Weights of a small transformer language model.
Architecture: LayerNorm before each block, biases, normalized queries and keys.
Each number is 128 + 32 x the weight over its row's rms, rounded and kept within 0 to 255. Layers, rows and columns count from 0. Numbers have three digits each. The size before them is the row's rms in percent of the matrix's.

# layer 4 MLP down (transposed), 1152x192, rms 0.0482, rows 715-855, columns 96-143
090:137145155113168139175112126107091110166204144135166127155213123155136104152071162170150137150124196178075159150104142106128069180179116140164124
086:168106108143143128154156124152112176101086126091138137201208120168152106104165168146150178096104119188147104061184117119184118166145126188124122
099:141062078103124109155150059127158200115203111087113186120102124105164093144175117108114044145115172108121134162093126142144081153129159173089107
101:117097112102115047109102161185141150140178085110097116124160153135138102106139197144165176079109165083072136124081080143066162166151145109092134
097:173108080115111123119113168100192137117167155108127112099149107145123124131105129154153104075165162143121137128139162155115156171122008056101152
107:097101173152151104111077152134111143135161138139152138144192121140114090109110118108175122142075081105127142121127103067101192179146148136153118
091:110136147155132111140135107125153108113160116107081146148140085111092078097087101122073172165138091121144138113086159116162084084137164163124104
098:119114159152135150097163160161131118106093171178108130105131118167147134120103148119086172136073174093068134156181117159044159173133156136168055
102:054105190114181100196086107050093144129178118087119098135093178131128168122097125120145095092078152113119151118202166172058174167136113201107110
100:099143144113156120102171118123161157118131174071156185156130125124058090115136149113217037060180103188114095141098142159130158193093139131114152
095:152098109116122134054117130127078131126056142161123099169167092172136113132066136097131124138157144125144198132225145111171145086150083192135165
102:122140180140169130137101128173157147192177106061132174130088112115171151171144115101110106161101118132166145181102111150179210123116086137096099
103:105105077155112110154138147141172152139120111096089108130127120168107163152144156159130110174075120146108203112139141177136078110129066100124166
093:117135110063057109063156160128145142110156118092137177177138120206082147167091132173124153130083124153129081107153069118105126227156127130112148
089:125092058129073169138164153109100205110124117110103161096169131152093124116058125135154125089136122164130084136118093099109194180162195102122162
095:179114120181202105126148139096110118064208094099183142096126128139175102099081165089160143088093108158150187156144088175100160090143145113125131
104:142113091163147133054155160139152090185122127172167149120112129128051191135119106150115123146131151102104137151160124139148142124167138141079162
101:132149097122146165107142083127120069189176107136112151136131124136061120137183115098127137139148114071089207153124041151087142163159140134162145
092:129128162144155120154160106113115186123102137188120184113125067212095043120109172135168127145122130177143107095084150060149136095117140107198111
096:138099120138096120083206121158165158090162146102175168103126170181121157140171109131137162142144190109123135129136168195094071130155067091169105
100:136150166170121061174161111059130135099093151132087110131131138109140034189088098107073115101156097150158076047051083126167197130185124112140168
101:076145212154116091121124147117098119151120099144110088076092127100050082126130140102148153171133145121108139111097139155172126089102169190122106
111:147158147168113125175103095149089108141111109076134121116080141153162135146077097139196108151152181170120129174174127186173150069089121205077182
105:092158115143103097098163083086137132122124151099119108128067105165093089155113122116114133124098166136124130076185101141055102158135157099178154
100:099112113124146160125101142106142102150135125151127103139109137090074116212146144126162092160120097134138137066072167144123118127154129129143164
091:134162068109123135169193172158135146151042112128151142135084144136117119189170150134145073126154141148108098180168121131174126163146131090117147
103:147125144181127168091120138177154165130110098129061130120066141154157102089085084204133093071100217121084125102105172125104147118191139209133129
098:132096135138134118203136144133177196156147123124149117105129099120174075086142199145070075136101140130154092171131157148158132077147131164155084
102:134140112088121098139066161140142176105187092132160112123116132160195134134079140125126097134150058164110117135143136159087114107162090078174153
096:156136137131095108132056184099124146127114150155147181036135127103117127130096173124134113156117078137105109105083121104118132134159091117096113
101:149183132096117148137132105174123174085133121180100140151117159095081091111137210112187175141109050148164058141139114106132102187140119124136165
097:134144151114096085119175093123104139089079102125120129156112073109107140144168186185124136166127167133124125164159147118133134131121068122170119
101:169161063179109171105108186101136080121144051090119184167132131156157163131128141162099108111167162149141172154095082164100175118103103137162128
102:203187113101164093153102135127095152128108119139150120119152140093121115146095111161140102150126128141105113135138096103166070106089126172135122
098:148182163118133150114126106109159131132133176164122166141136169089163111074121099154134094123113122067131152111097140076039113078139103166155122
097:121168156154123140157111140147125114177190109176066177124117157097130128091102089105115120137100126198120102111131108105180185155100124168145072
095:159104147176086179148149090145137111103134107086148113095114209158145137144129183077106091157167118084105162141205109135076140150200144116076111
100:120075103112130131121135127142120140123119115182097106154136162168132121180140150143155105095083126183130093117117122120100081033169099199171136
096:100197044090152136136113111120138117103150148113063129099145116108150135153123075108080148076094098157177134166176123122116143147086110144051092
105:106130138075069144106067033088121147136122145175101047132122102133109165114128110100133116131149135135159150106091119176084096107113063028070105
092:126153190177095138140107130162085084103090168113187118111133100120146139171164124146097124162150138105221138145106181124153136065136134106160080
100:118148128140109161056151055090135093134095088085131115171133112146133115142118168148141123166142122094131149113146134122132167148158116136143151
113:182134178127145171084104143134148095136131092132126125108131135103125146047096111130120209215147073108160147083051121104112112147116145108156087
105:065119087140191108078077122144082144114146107149081118125142089119089083113138128140117102127135123097119108124129158105191048079176143108069191
098:104102117120088114129122122159166155059133105149025124113154139144097117140169066140138122168063185164131152146087124116142085197142129050111188
106:085126110074116142121154182155194107148087104170181133152130156109096079081188090138131094088119143119168137144107155126139104129088086190119129
091:153128118151149150140145123162125142115150117118102101137076184134082155086113158166128140087087129157150135099104128148171089089107090142131142
090:034109112177149115134154063112100130128167115101096140107125140108115090176161151175115085097109144123209136212105078170179163156106080103081109
097:115187149124164117104148052116165094130123141131174095148066126150109099058156086087109117126111177111112049082093139062148153174106114124100112
088:105150118185121115115105120050155126073152131146096123156110132086097159051140161081100134140120114121094158120144110123121124134108163174085144
096:129121100138137126136122140155157103147160160158157120111156190165088156140199170142145177109070078149131070067124066111128139127099160089090141
104:135154104057164093100143132079156118115111130114182153103072149160136112146146072129149137098104143110116108125149150108138054185121129139159097
094:124121143135066097166095104158084118163139116107141143142135117103103118152142125165143112100194144127175137157162160150183135077159158099067171
099:084105054170095156121156133055072164103133115107126142107129140171100117096101117157090141145140147095129135167137163158194154088126109135083125
096:150143142134141110137126126130051133123127073112120106115112163083176144122137081108072195121169133137094109111109180117153168112187126168109163
104:173123139125140175161132160149173135152142133141118160090156121128100121138129178114068096082118128174129168163111074056093134115123150097156163
099:141055099117155091163068092115159083164192146150117118124119172052135126145138168109126142100118095126160105092105139172119088111122111104170178
099:193099113102081155098115105151115135123120126102121115073119059117136135117151100098116079165168135106113114137114104072184168147151155167133142
092:172091106102134152118130169116112149116133103075139167189164120094121112141152135146172142136053081152137116188178049078125149134058165109078137
110:110129139163046120134160123125177172074177113109131143159153151097189134083150092153118188148157159136083071144154073135137108134180100124157129
081:088079155123123108139145103105138152165169154132126110127081140143090167150151141129163151173112161169214101140134131132087099085176133089080199
091:193099097144156169077160122120143089093133109094105064137129147125063147119167155077132156108177148170122093184092121162109201146154100164179140
110:160109188104162131055145156101100123106147169130135150150104128148156115169155089124155143107106080118133133138085110106103149183167143155119134
099:184177106132160134114171123111168118129156094089088157077096125121149129083089126099127168140102061060097110120132161111141079083131131143173155
099:205129112143176117144102047106165120120065199159102080122114112127084135111083163050134114130141125092120128164076128093142121143113161129127164
098:141105090145177157174100141115060129157180123167083105086126054152120142211074113129093159094159195131122163122154109115138115151109167162142151
096:156107142111102083095123143165138128079103161100139117115093144122101138078142131117163096140156104068091135126121079182139103130100146227189118
121:101154134164158108115122086089119127157127189112073142147105126092149069130124176137091097139106160133161153178171132137169163069151132139095110
108:070149121107170115138130100172114120153162148073173163164196110143131080102086165159081154145138145106060109220137153102151128099132170130123138
099:118131029138102179130062150152135145148131123203131141137153114097162136153133166078137144174154117069075097117120193123111130109122119094087110
096:128086136101162133139136125136091122145155105147148125079130119131179105148177133099100108152187057169125139158093070140149139104099120087141107
097:097158119066213128111160131117133062093075165111128176126080139127135142102169133121125164138139044087096129102125123105096133121129114145224086
090:085092100111084169179119081159165135121171116107133121122187085130119101159095158103116085084129136135136132083143156121152098111168124141154129
101:112167135153145150162141072144166092112052125118096098111145095057071059113142097080151072171162163062092171114154115065158160164132130114131120
099:160125094145137104117115087180169096111114163151138152080163081120171124146163111137127129114133083104158101119128145106132158129091142203159218
095:136161107170163102164103162140073089104122162160152139120123146135189172126166161129112150171107185173103102152116124085197143132072084086134132
094:093157154123117168127104121147104141117123157140115117130073108105155136119123131057123213117156096144085174113140173139084121167129093165110122
099:146114098138081102103102115138162126162170131065187140044102129112120132192150172129147131136183118145146097186150156138105163128148094137163185
099:085122137089107084122072100128182127096131102125122117157083092120133178101129159129124131123105136102114066067156133032098094171158091136157133
101:098124129131136119141151117141163113141154157169182102107115148116147197103122081107071136095123112138120123175119155116128081112114104120183211
100:096119152097066116106144147111168131106121107123184203103147132108110122129128156159182090144130177126169129148084088132169105140135141146152162
093:137093146170156140124154123107123100104079123142091098082135082053139182161088130120148146129091157131199091180138163067116103120179172116120140
098:129161099051145115147071195132127116104083138150111129135147082133151156159121108091139165141142116123136162100104128083136106165111130128146135
094:124178106179107162162056167175101150056210121116139080091117153152150084163104138161145124106147137082123137102167186128146109130192138106162095
092:101160136123131115148114144143146071106126169169128094087088094095124097147138106119089148106111155145095120132168187121112132118119134135139146
111:102125149130189176149140101125114152113128125133094089120155090136121082085162090090097114155144168170128140124122134120120107104093112133181145
100:112089132123114090083105167127106160163163176134111089084107125138152095185085126065106123174156148205128111116125065116134069068151149121131118
105:115170114200148178125175164110156115155151191198100089093055127156112110168075104160154148101087102124106157180139150101119147121084138157126152
096:172126176132132136152116098133119168103158156158171112105059144153164097180129122150084151091199099119152127098117140167152151207157125116095131
096:126138163116165095142154160144077114088135147123118114140166140136099113152115148173109128129140156154195125080162179171153074091157194132084135
106:139087134115124186150117158091109106067106159128098110132158115162128120098096111140127092180096138155138158152137178134118104147184162085160172
104:096090138146137171128109156161166149137157157136158123090160114181122153091174161208179114125084125173130131096086134133182149089142086173156102
105:179151140130176123079088081172183109076147058131105087074127156140165104118162136077078132121139140082120165096145123127137127113150101164190182
111:127120094145105148122120121166147087102168212156151142119095131151094103153154116138120158132144123154180106155106147204096165084151194137137133
111:203127159193087109171154099103159171129144127099169155088168102105114100145125080181196133138207155137138116092150108153126173153090082163182159
089:133093170109120087197087119189142148150115077129129136116167129110155136105167117111064127164142112209154118095108108129094153106128107136082162
101:169084105089148172141053178137142093174135096070092186154157081110145095112134109099134100111091140104089141103097127117050091078159104170138156
091:064150155147069155202098146180132117152099107091103156045161066099109172134105110158099061162104168134084148131136129125148067082066108141122130
102:148135122115071118183103131186161142125176195105095113085128082121154138167082148138160092169133149140170115125151064152115118100142067096166139
097:133193100107102087146109110118125112144180182130112132141144188124150141118177128138103104143158194160109133085188177115089171118134127179117134
092:099133087176138151170123169109104108155153139176125087113134122129160158133102111117097156081128174097132120179105114144139063117089123120143115
101:138050104107163167101144106103086100114100146122142125126069156089159147080166109099135108126190134129132119209121128177136165144142105173114121
112:198124144124123099119179114141138086132153153134084131113144090163166135076114087114105150127158159124128176199127136128089157090121101149156158
093:139136080170076114074122171171098127149099125028086197083131123187090087114147161171078127142100117123098128096124116120125126106144156184152121
104:150163107104177194160193200150160097073151152132099099112140177130094172161135094145135122079122098085087151149133134118124118164129115100145081
088:131079048073183129177141143162141105137125096149118130176098110145114140201156085122117124159133129127179121217147133175086175077155127175161087
102:120154150110142144128136097104079130101127163133123129177074147103102164104120080109151166068126091118127089092057187093099120233115129131118091
108:150077117152143202130122131083101064164137157160150110111043169104114168141124105106168161137154132099136176180129216099171125173097106117097118
118:078166108160080139123185147097138127140113082184077093117103186145109116073184094131118105137062076111136090142122157133126101113110175089136165
098:047152135115153104091118119186117099154126161036084075156121133151156102172058119176086120125123098095123151099139127114087151174106110080124123
088:161107061163151105119131142122105122152079140091097109120103161115140125144094170075086099082071150097102156094131102101155140146136156087103146
092:108100174157109081073146170147099123085177119181145073127090089128169118125090087152105118075127129133139137148138078111122090089129132148138143
110:133080152154120126172116153109110088146133120099155065163105188123117162163108147117207114147174111131139085115149116159134148110126156103107110
099:121116110033118117141144126089087156144128133136113118146113077104135207131170139118117151138076120110033115125136113116147152144120153177143129
102:121047094147147117187183117173139177159119081059154094114158109077110104174114127142187171128107171148160099101126076138121107086187134166185165
103:127121117050148140079145148141130098161161133100139133140155105191081127191216122120130115129086122100195173120142140135144133142151137121137148
104:086167094162211134206098113101128111153077100108171168123097156151169136111154186127135113097130138101134086154117102109071154112117150109124154
105:151160118151101191086128133122150115150127117105118197123092168145122143093133136133184096135147135034100117098091159184103171164110094086139138
094:085168129158093083075127136230160114167128073124129100124104173085145171112082118176134153185097098149110106153150154153192124072123154069137129
102:098131064129163111077163174163151107130075112095122134086131163138118110080089105157153141096194124093162131123135105114113118076131087151142100
117:119137126199124087094116109125132094068128151147165098125141068131130140126144134116131131085163179121116126176168066099118181114137180134191147
088:157128127149181132100113138129163101105099117080119143139153155091080087150189087137148158168063167097160084140138144134120130211122152110128101
112:137130056146131105132142170116158135103110173109142154125173191143154135139144161132170158112115100061106117169120075112141103119146121129145135
101:151111136153172100120103139121107069105122088150124135103141081103153161131141129131226081136082107071055162094196196125178137170153100139129104
107:064101122134051070095135163173087122108111172150099107083115069116153137134109116149174119110065088208095125179156117150091176179135091152069182
106:120167113114153126132168124187153170150080172132122147102177089144166149176044115127158137178092185112157157170113163109109147081105161111098149
103:159088106118141144092079142132171173154162122144093175127162112097158095146168132123105160152088153091166154190096105051093136136155136080147134
104:141110164141122111123102136186070146156087178124102153152146152135114127163155150127089123137179099132092149077130140081118166157070133125072179
105:147121156094118137144113174182172158170159157128109188127153163178137141147055085131112108091166153154104183090129170110116121128109126098099155
092:131133151123131119110125153119133116122139144161099170114150143091102105166148126126097080125053158131110067176145065132092199144183174082111139
103:118108122157161147097072103092088097135232170101134112153145100084112147110077086112089158138140106181091160167184106075087106145126169112157110
113:211070198098077129135115088069137123132097097151114047164103121077086129147107123118098162121092121170145150072147132096150119187102113130081144
116:130118142186148146060170189137155067064137124162126125162144150118143104100139150156129097150111095115118120165112144130119139148166097148125130
110:148159094159109149132136118137121124076124173145121115097096099114147088170115098122105091130163090142051133138147111057133098177128073122134128
102:122136076155206129106129107154132169122116160151167056124153137156126187116136138111110134118157102111103118141108116080106149054113114163080139
085:140123165111115151167125108106175116095140107095128097173095123185116103130103137125109113109180127146146092142112113127104124165084092116143171
102:145154082171142115142164177094121177141107198179122095152109128132133109088162127060136135129171111087114166118134142127131112067107135140128094
100:103173161122112112152119082168156142116139134157095089069100115117144122119095079080150170134154150117124094097167150144072119115185080103077105
109:148163149123135171110066148115177083121118171118114153122197169068044157144114124153111113099092092132141174189156133120106079127114150122144097
091:112133133116081149124161063104107161162103138150103091125129137128090158130122101103134104110085168185101074149105189148157148176152073153119116
109:139125118064171091155134111111087145096118141119141123121132138149125129094091070148096164155171129148131161125135159092133143184148147149112124
# layer 4 MLP up, 1152x192, rms 0.0483, rows 716-856, columns 96-143
095:138135139167132152098155197141113079142093093116128150107119114166109162133109084108150179118102156070182150163096137110154117157148164126167104
096:180164191141103132101121125096122141152147070162185115109128129080165126186098154111122134148174108134160086104154116173153131067200128110084158
102:130097145141083158097117096174178152142173131128136146179105082153125160126103142110158085158136105173138116129063158130111129121056157078136185
102:108161081098065174107145104135144107050159137154108101142193116078103067171119090128161071104153171137144127142152115161130151104113033088132163
107:110120163129090124118110168083082096121097091104094105134162145147208094136143113135124130154142146136117159103137096141158138120109121090065104
090:104083143127157132152140142110097135167135143100155141120096115112141095114202154131142089152128141094121168091108125144098149134107085143124096
094:144162141106160129069138104151135147111107114122181177142093103107168117125089122090089068092132098096137139122131156122169122137149064134107117
096:049116174122143185134031137118109050177094104086143114147134156132122149140134209113171132125104137071097134112158132146101180133074071153070142
095:137077134136141108187138126185095133122025123152117099108151065166092114121066097131128119175185127121106163079098116106121157111205156163153097
099:109138164087096086147058084123127073129096113118051113135139114063147136046087104106104068130138147130129102129141156067089109152105152124098114
093:115077135154106088153155104168169171086140109066105149094079121133137168179055134114109098124165060123162213161140119128194137106137117166135104
112:171108083111135118132143121119123174146123126114095099084119130125049092100141130102087071104118122148139125130107050144122119116104105136115133
099:123139118145142147106108109137147092155093161149070157127157113159140125150140085112155068133118128114120123113146108163196129115073083191133109
093:078157173056154113181121128137150060163160102044150133120107152080103103122128108101127128170163108100112118179113160128129103110149088170116086
096:130151115138119127144191072117091066098138118134118129173163170069183114089168094138132072103118183153052080139134118056129099174153097153099021
100:109105171144153138143098126115127189097111071151150173151074141088187124133111170122123209125183115137150116141120113154129111072140098098149092
102:135125090109136129120157103138088116104129083171123107136088110117153169112125136111119109180105088054116163083111111118130152086160174131092143
096:104186126119165093141109132088078088111143153105111110117167112130111074162092135117101164153116136055127108187089128102129083146129130077085105
101:054167172128123146157143159127131087196130091158090163084119081102162174118150161137127081140165090179160105140112092104146093193130180156138078
099:103181143149113077122145145167114083089140138124130124033138155114106104132167137129109099121110125128134095111188185135086106176138132115120150
097:144161127128118145100133122136104120113142142098108158093153179120113163131135120096152125112130113102109085170100115076181170130080121088099184
107:132191121103083129079128155113185124183133149088143125145098085155193091152108089100152139108141110179137107086182128166139158122138191156047166
107:137164062101154110114152104095104154139125157172055069086071177128138131150068180119164098127176135173130151153094096160142116090162110124138166
103:157079107151131135129101121086144118082108133140084143165130102101123110132096105104139158123136149130106164132099131068133143084142123128118082
089:092105189146125141090102164068104124156155070162083148127102145169175138128077113136144128146101115140157102098138078100145155088081121140163129
109:107140151210097128105134111113129132087121144135102125124185112145141090079105091107154140101105206101059138112100155055092118164171122143130146
105:122103158144121136082128126072083218139130108179112100132074139082134104137100083137067172103112119085108123131086112093136147080122092121145133
105:110072167104124197138107148096130077118147164142178077112144134161114123104083142101118098134125079115067126091062101164163159100097033121123220
094:073092168121124092124135078149216084092130110126148171098159114072129107111132155117154143130135101122119186199110082115104140150141122145144175
105:127111161150095200156135124154120134121123148185128122099168122052079142172176185118137098116096139091125056111088109161129050141106172128112108
092:113120161154116131125109132143124109088163151120125140136143110149153123136094139078140120121103165106195148067109130095101113136152175083137154
098:161101104117116150110082067157166143144224075086095213091111104136173113097158097110106072127133107097214173080128118144129122072146139088124151
097:052124153136142113110117134174143078130142105188079140099136114169165172136114128094158125097116169188099124059147101150104130142137082084115146
101:085149173126126143091146181130077166146145184164129157082139147129128157104110161169140141149111137114155110147118170113090143101175163052171119
096:092186131119085181101118155123171161137123134130130130139168139132223113172145107138137127153163122145142065112158157134066153125147104114148151
096:077111192145093164176077137129140105163114061161118094137157099115092132140139082120116127141139053171086108134093190133093112175168114089134144
099:059135108149121103140100129108119115113154152220100115100084112141141151100124103102165109111117174131093134136113176089123088134119121135161088
093:144079218173089112115139105154140136132126098107181123166125173086135139105154126153200154124143160136096132106079135145122068123165124143194160
103:104169178104088113100114143124093142113128163145125111135137126095084119123033178133172132112193145139117130170130127094132219142090233197184174
102:160144128151125149156109067100181181152133097132127110145154110115116142105126105083195090180110134128139155122143167149159128173164102079177119
107:120117105154111153071079135122125142141113098172135147100155132084123109081125110081135209107108102127097189129138098042111162085093123152115120
110:217106094103129078066101103134149121132080080139095150107124138067120114087078116164153159139125101112116150015141111105106158095117134121128112
102:119165163127067168152165097180100138141126106120091175106149125123115041067173123132096142101073164126126175122092154141088085142146103095140158
105:103174144136138110103157137130087117128206106069157144151103111118088096146067159139112176147147153123125101128138072082104163137140127180135065
112:143133102061159131128100151139149127137109113172106144085159144129132105158155115082124117135171117160071141122139095046125138152153109102128153
094:075166171077087117122116106099083147115175120078135127125175155106144188142173099148163125124147169172111115112109134109119160177134169138150143
090:095147184063134127120109155158135110184133179170132151155112147109141092137067099109192155169104141131047163047150151061058104118148178109161108
104:120164154106140164095150122068123141150077175100125165151103133068120112206113125116158123160183146139140127088102148046185101125138154089087104
087:124097162096155153112184087168128147180173117116112170141130171123106127159129132175149108086136123167149111102083138071089093080152111086154134
096:110135117161070114070164143091110177124139119074128136113173053141180197130128110137076105145103063168170146139121124125166156131071144155087152
103:099154155134143129123155080160199138154129118124130137138092063156099170143193152117194163112097109122108084150142079082105139141146178157124094
093:110140090133127147058107103110144137071102163142103087161158122102162127079097113095132084131120166189098111105082140119110093166129123126179114
096:121120187157076090110194119134117133134134156109148182078133109105038153122141127128152105114090114145167159140175165092114172152108167151146117
096:098138202171148139088159101181143158152108185107154119114078189125135147106097100118167174101146094135134163127073157119203115159093132088141142
099:132127092151127152098164086147108167116145115184123141134112065109155135113069174117122130091162097160095107182112128147135131063106160163143120
100:148142096108119146115122122124125125136146156155079091042163144131075100208109101134096089145153142186093090098143107115169106118151100120138161
096:141129121129094122141091106162117132103162117100125132165066080136183088139108105097120097109123090137189146133149113101201124111140112071145145
093:095090146110090151133073101108082097144149115129156096134124130152144137090233124179114137131114084073177146162159110152086128165182129152109121
105:130087098100087143071111139120153167064209122155184181057134143108124097106106199138168068147138121105140131143206123167094123165132119139150206
102:124064095146100115132110130145106174121117139112119121122185126190073117152099121191134163127148104104111148170155165092145093127153096174127133
096:128122157136119160104103101149110165164150192115109191130140147118140125135061121112140130122154122087169145064160156085162116128120127134118100
105:162170158132149145136156155106113094087116126104049087107126105178171132149145099164088121120135097158158121133097156109128091106134137085106132
102:061116177114118121122128106177158093129129119153181160171110120088129151143067088130081136124060147109147123140113135056110144080104152096076122
097:138123150158072091158090121159128092153105126152107124123152137091112122068112102066125098124113147135108112167131128113078087173165114181181133
098:057162119110134157157132150126137108153169108219182113129105170024088150163163120103123166154132125118140143198114146185129129138153166126104097
091:139135185111158154179098075080116129100148114179114085152116171135087131143149129164148123143143061087168153113108095113072114074158157033083043
111:121153113181124131141117139109111104134164151119090146145169143126146101144117187110133093171120154145134083177138117115143108131123166155091099
107:075093169082169110119159128123087112090109170145117140091122120123168093093105185106152107132175104087113071094140107131137114134080184152132137
094:144181171097138082079118131066119174088151099123140130082138193102136105110064137148142144170101176125130109087157071106133173165174166180132128
099:129159146149090108123061122087149167114118097189153121089149169124131117172107102129120100073134105104124107110213148137144134112156137170127130
090:134055148116071140151102170103068162104140106099111117126147133114098143104072115087114084139158160218138108140105136177124099107173143110110099
095:145186178133134111140160108108098177125121060138156086143146173159121130073196153196184136122152146131055161139080132171157139100089162132148172
098:082164098082191098137132144111183108078128121126109101056117107097124142148159075151187145123155182107142089146111079163137134180109120127154165
099:149080147121134119144100142097104187131119101118120128138131144133093107102078122115083133146149170146093136088137130112082119156148172041137066
098:094185156136080138173196140114135143136157089096125063101074129098152108203119061151169114153153144176162098065131175101110089191183125173138119
096:114104106127140134135109152098113101117191084111114142113098121146127127106111077120148059083172153213120095146092088159096103098144182126128102
096:123123120101150083147157108156149115091137096146167136130125113109142135146166131137143039130117144121188126143171163135069087126118115122170175
089:097109114106163100125149140162082230120093109128131126100136155109117130124129084117104112078128146116121086197081100121101116150126142153095105
096:203131094100165111110182159193119086111127181111175155161164165147161146079134088149110083183130130100164171126143187069090172086094160089153095
105:108155101150174101120142114071135089120135091131181082120101116035070177104110080053165117109138116133151130115078151079089094136136167137083122
093:075119106097094177149124119106092075148110145136129156180112105152124133132145166101199117078162095163094097148102106066183145202109129092109153
106:178052103136135106148164120167164114095180106121189141118106180136122127129136132151080073063112114116083164166062079171090088127131117080077114
096:084109131115150081133157086084141108211101117145072119152134137062126129136134180128191121127114097108063103148086111217101124156164134191096142
091:195136109116083147065122144142091168139157076046173148099162076130100110119145134149154135108151140096086057097134136128132091123140187109046112
103:160135140082170135174117095131182167093147104173157108157145099136122126109091074139123112162087135173161160152105110105079104115098087114178140
102:204123095153099206148147180104141157102099098120125189154115099120117125136136145111131073169137124138150149157130098138145069175134070140092061
106:118129123172116136051137097128119172144129196120116122095120125079075085105120102086163138130161132106085112077017118129181135108071088062060135
096:196132168089107109177077119138151127137117044143116167102098145159144141060090130165185085079085124120149155085080094087121164129094114141117082
099:103115138109121127082148164136099079160168119213188155063113130195116104161096102076058147083174129129111133127101143168143099132102109088149146
107:141189071110103172120115145109111136146136177175178115109127135135098155151173092108163111083112108158132133161221091154116158111122068107137176
108:077174101102078183115132147089053090121093112082114130144092120146138141094108109129115117097132098159129201130131095165138135151117118103079158
102:164158110151167098104072120106199173069148151138161112077127139140075112077178122089147104126116127098181162150193185137159160129091091079153101
107:152161129129146149157119101089143158104099129148095082117096111108142136121109113140129106093133118088141125145139158126132145078183129132053084
111:165113103102131109100182142181112101113140080108138149099167112175164096128119127158159034159129172124129078128123083103079109099129149057124099
091:164165118168158125096100162152081112110152138144160127129090116134109088125121120186134082127140130084099135130135189106145091101128183158155082
105:056157178082126126154142140147125073072159051139082118155108125134131132088169135143108102081145157148108145128127136117172116080111184125077154
094:153079083174156124139109126104167128135136142177174099155124174142132145184149126091179197154124085110109133098067085126156117145144135161152098
101:132043138183018111155151124140133158111153121098099147122189064117142076099113154097107110163132171078086123081153101124118138156090144081153135
096:097179102156133193156098120135102096112145120074090217124106162126131157140038078125124086095111125134171084137084158135092158091085143112122135
090:137101154150151140120163061153090123123210112150160157191132130142079082094111107102168118119144048106128103091140096175170133110194074102112151
102:150110102120134159094131110141073109127099128139132152072137151074115138123107122094113107132062135117083185127125162130124155110131104136102098
118:182083108117118077119182046084181137115155038167129126099098088141149191091132069070148104117101100115101142137137131141130143093141106145091145
099:070163126177104094063110086180157075139130121078108170135112142137138094104134116102194119107155134073182143114181163083187080157146123150047079
105:113133140137153168077118158107135085126087140114084120144163120147203112162138178195138169181158070118152142172098090064132081075152130113115091
095:135125189178096134159145153076117195148112165141139141149175139152094092103089194172135132141156112115129144100091186112140115160095169114144156
107:137128126162182219103066141125114096052143103142140113127059135117144176091115175096091125120156114088127079185183189146134104101090066140151120
111:117077116162074189118062047145083067149119083112160104128120142057073158114121125109119104144131138052125126154111121116154170094134163083080167
112:103156108146136096097129137168110154115127110162085152116078133122099066113174117139127145112113082085145169060132136112149109119100107083141106
098:149175164165168126144138119147148099110182100130194124147164152094137096092144130087142139129106180106169073105113122173133111129122138156179107
089:134044077075121052168096113122163112081135119179106095107081141087097108162131072134110143144167123133193181169063191111070138154113177142141148
093:132176077149114154102134124127088145154139110072121207103139086139156122130155133146127004158168129101145131142124124127138120188113141170141121
108:168131129133104143132097079107150097068168095107118058108107141109100139147062095121130060078147115147161153139111081168123126140091115098127104
096:150130178079102132145136149126182176161165109131132129093169100119128133086147089097144117134159149128094127127138129162155087138167176117180132
096:132095203143116111112122107130208050138137088099098132077146100141120124143120052135111128072181129104145142141124165098126141101108078113191152
096:089151126090135074150118075108120163140148123123087104133173123121126102115089095145105161030096079091183100138142130161117079141139148181130158
098:131176143163197115159132101157123139167176124153094097126125133100138080171158157193100044067161092134158148147100130156124150114148137111081151
101:154073131149112088060117137123092138132173081176137128099100148109142079138123211116120147139112119123110176101132142122059087122083141142127145
096:134108123128093090155133184061158103139094126122146195121157173205106137131153084147129161087167138143144133139171168124121100134136135153121174
094:111163090053127161115108179108152126144131143144161126135115128118167089122121101150162140125151137146139058180134151089153142099143107161176125
104:156157137166188127040145062117083125083095102102193095113149135162166107071187119103140160142119140147132096137209080138125196105124164148147148
097:154106144113110161118123122149070134102106166112188148125170102101203132153060159120099176123144103156142096123119123125138134138155088183181144
114:092115100171093160159152128137119127105134117151172146132166122127116129104108093142136125183139043126099108166133105120082135116136087099156127
096:067116119155170152033173171113147075025095127204147128097070105182116178101099104130146071162112127111092157164165143155097097103138155125135142
108:089110201204114146098080121175073107093102070198052178123156097102137102153118138105162115137121179119130138104144105097076141135091128183110170
103:128079110064110092168146061097117161136094120142138148124124132094140105092089091163095099113147144114104104169107112149087126115139126122102177
091:097167182146114153133174121065075125121062161119147111161118193136095139132146114168162116107171113195116103069097178205134104111131129143118146
098:111131069179181143075117137182114125094074179106146134109106128101148136095111105127132164147153099142151143130166071104165097157099146048117105
102:091154122054113152126078103175092117092130118124106131113064092086135128103119173164129135139104035161136104119115136107128131128134145130065177
099:135147100181110118194178155114095111074060122136138089131110129114131160083139117138177127153118116098085189121194124145132110128100069206175065
102:092143172090098069116134101143125094120164122135138162137105178092135107154117092110054136143127131087077149110119126081078120136111109128097091
116:165098176116118090109125097162130073084090122146100072125152127058071119144188086133109136177120112137162170096094078090115125063125122109065115
108:176134107145101154120141155115195104108162114165141123069106125049091167149097132137139108077119076122095167133137151066177121070123070103116124
100:154142086143131132127140126119147132120167179154159110119116109140152095161100078108085108082178118102112131108102094157103118107120139081131140
099:126091094163135164139139139136117110122170123171122189122141149098148121159131124079142096103136122066079133125095113088157107073129141118187172
092:106150196128108145132099114180102082089105083107096125149115161036117104062139067064154123123147159132154152108088144134116074081127189115139119
100:122113113159119139122105144130118164168159179177107111109059162135169089131149100071133131147131138102134088147087140089080111157097120141139147
104:164141101121083106109117176113124127166151145108148177169130205178119106050147145139111123182085110156094129150075120088119085102089130060089131
107:101181130104163151130119170098152139150093172103123136139141149120051191165057095145093167128062102156191158127194071151109068132120162087130093
096:054124131147176132134103175064077150115076053111150115098114124169144112171122081091116164070090107121145145138099117157121096108099121113086097
104:128032104089089078084147110154105160158098148186127054124179145103080145123093060106176148140128139089164147175106171106163131135100123155114133
104:121159186100199137168166099104146114125093136095085080154094121182147079078148114113059073161101158071085124148118109080143157172115138152108148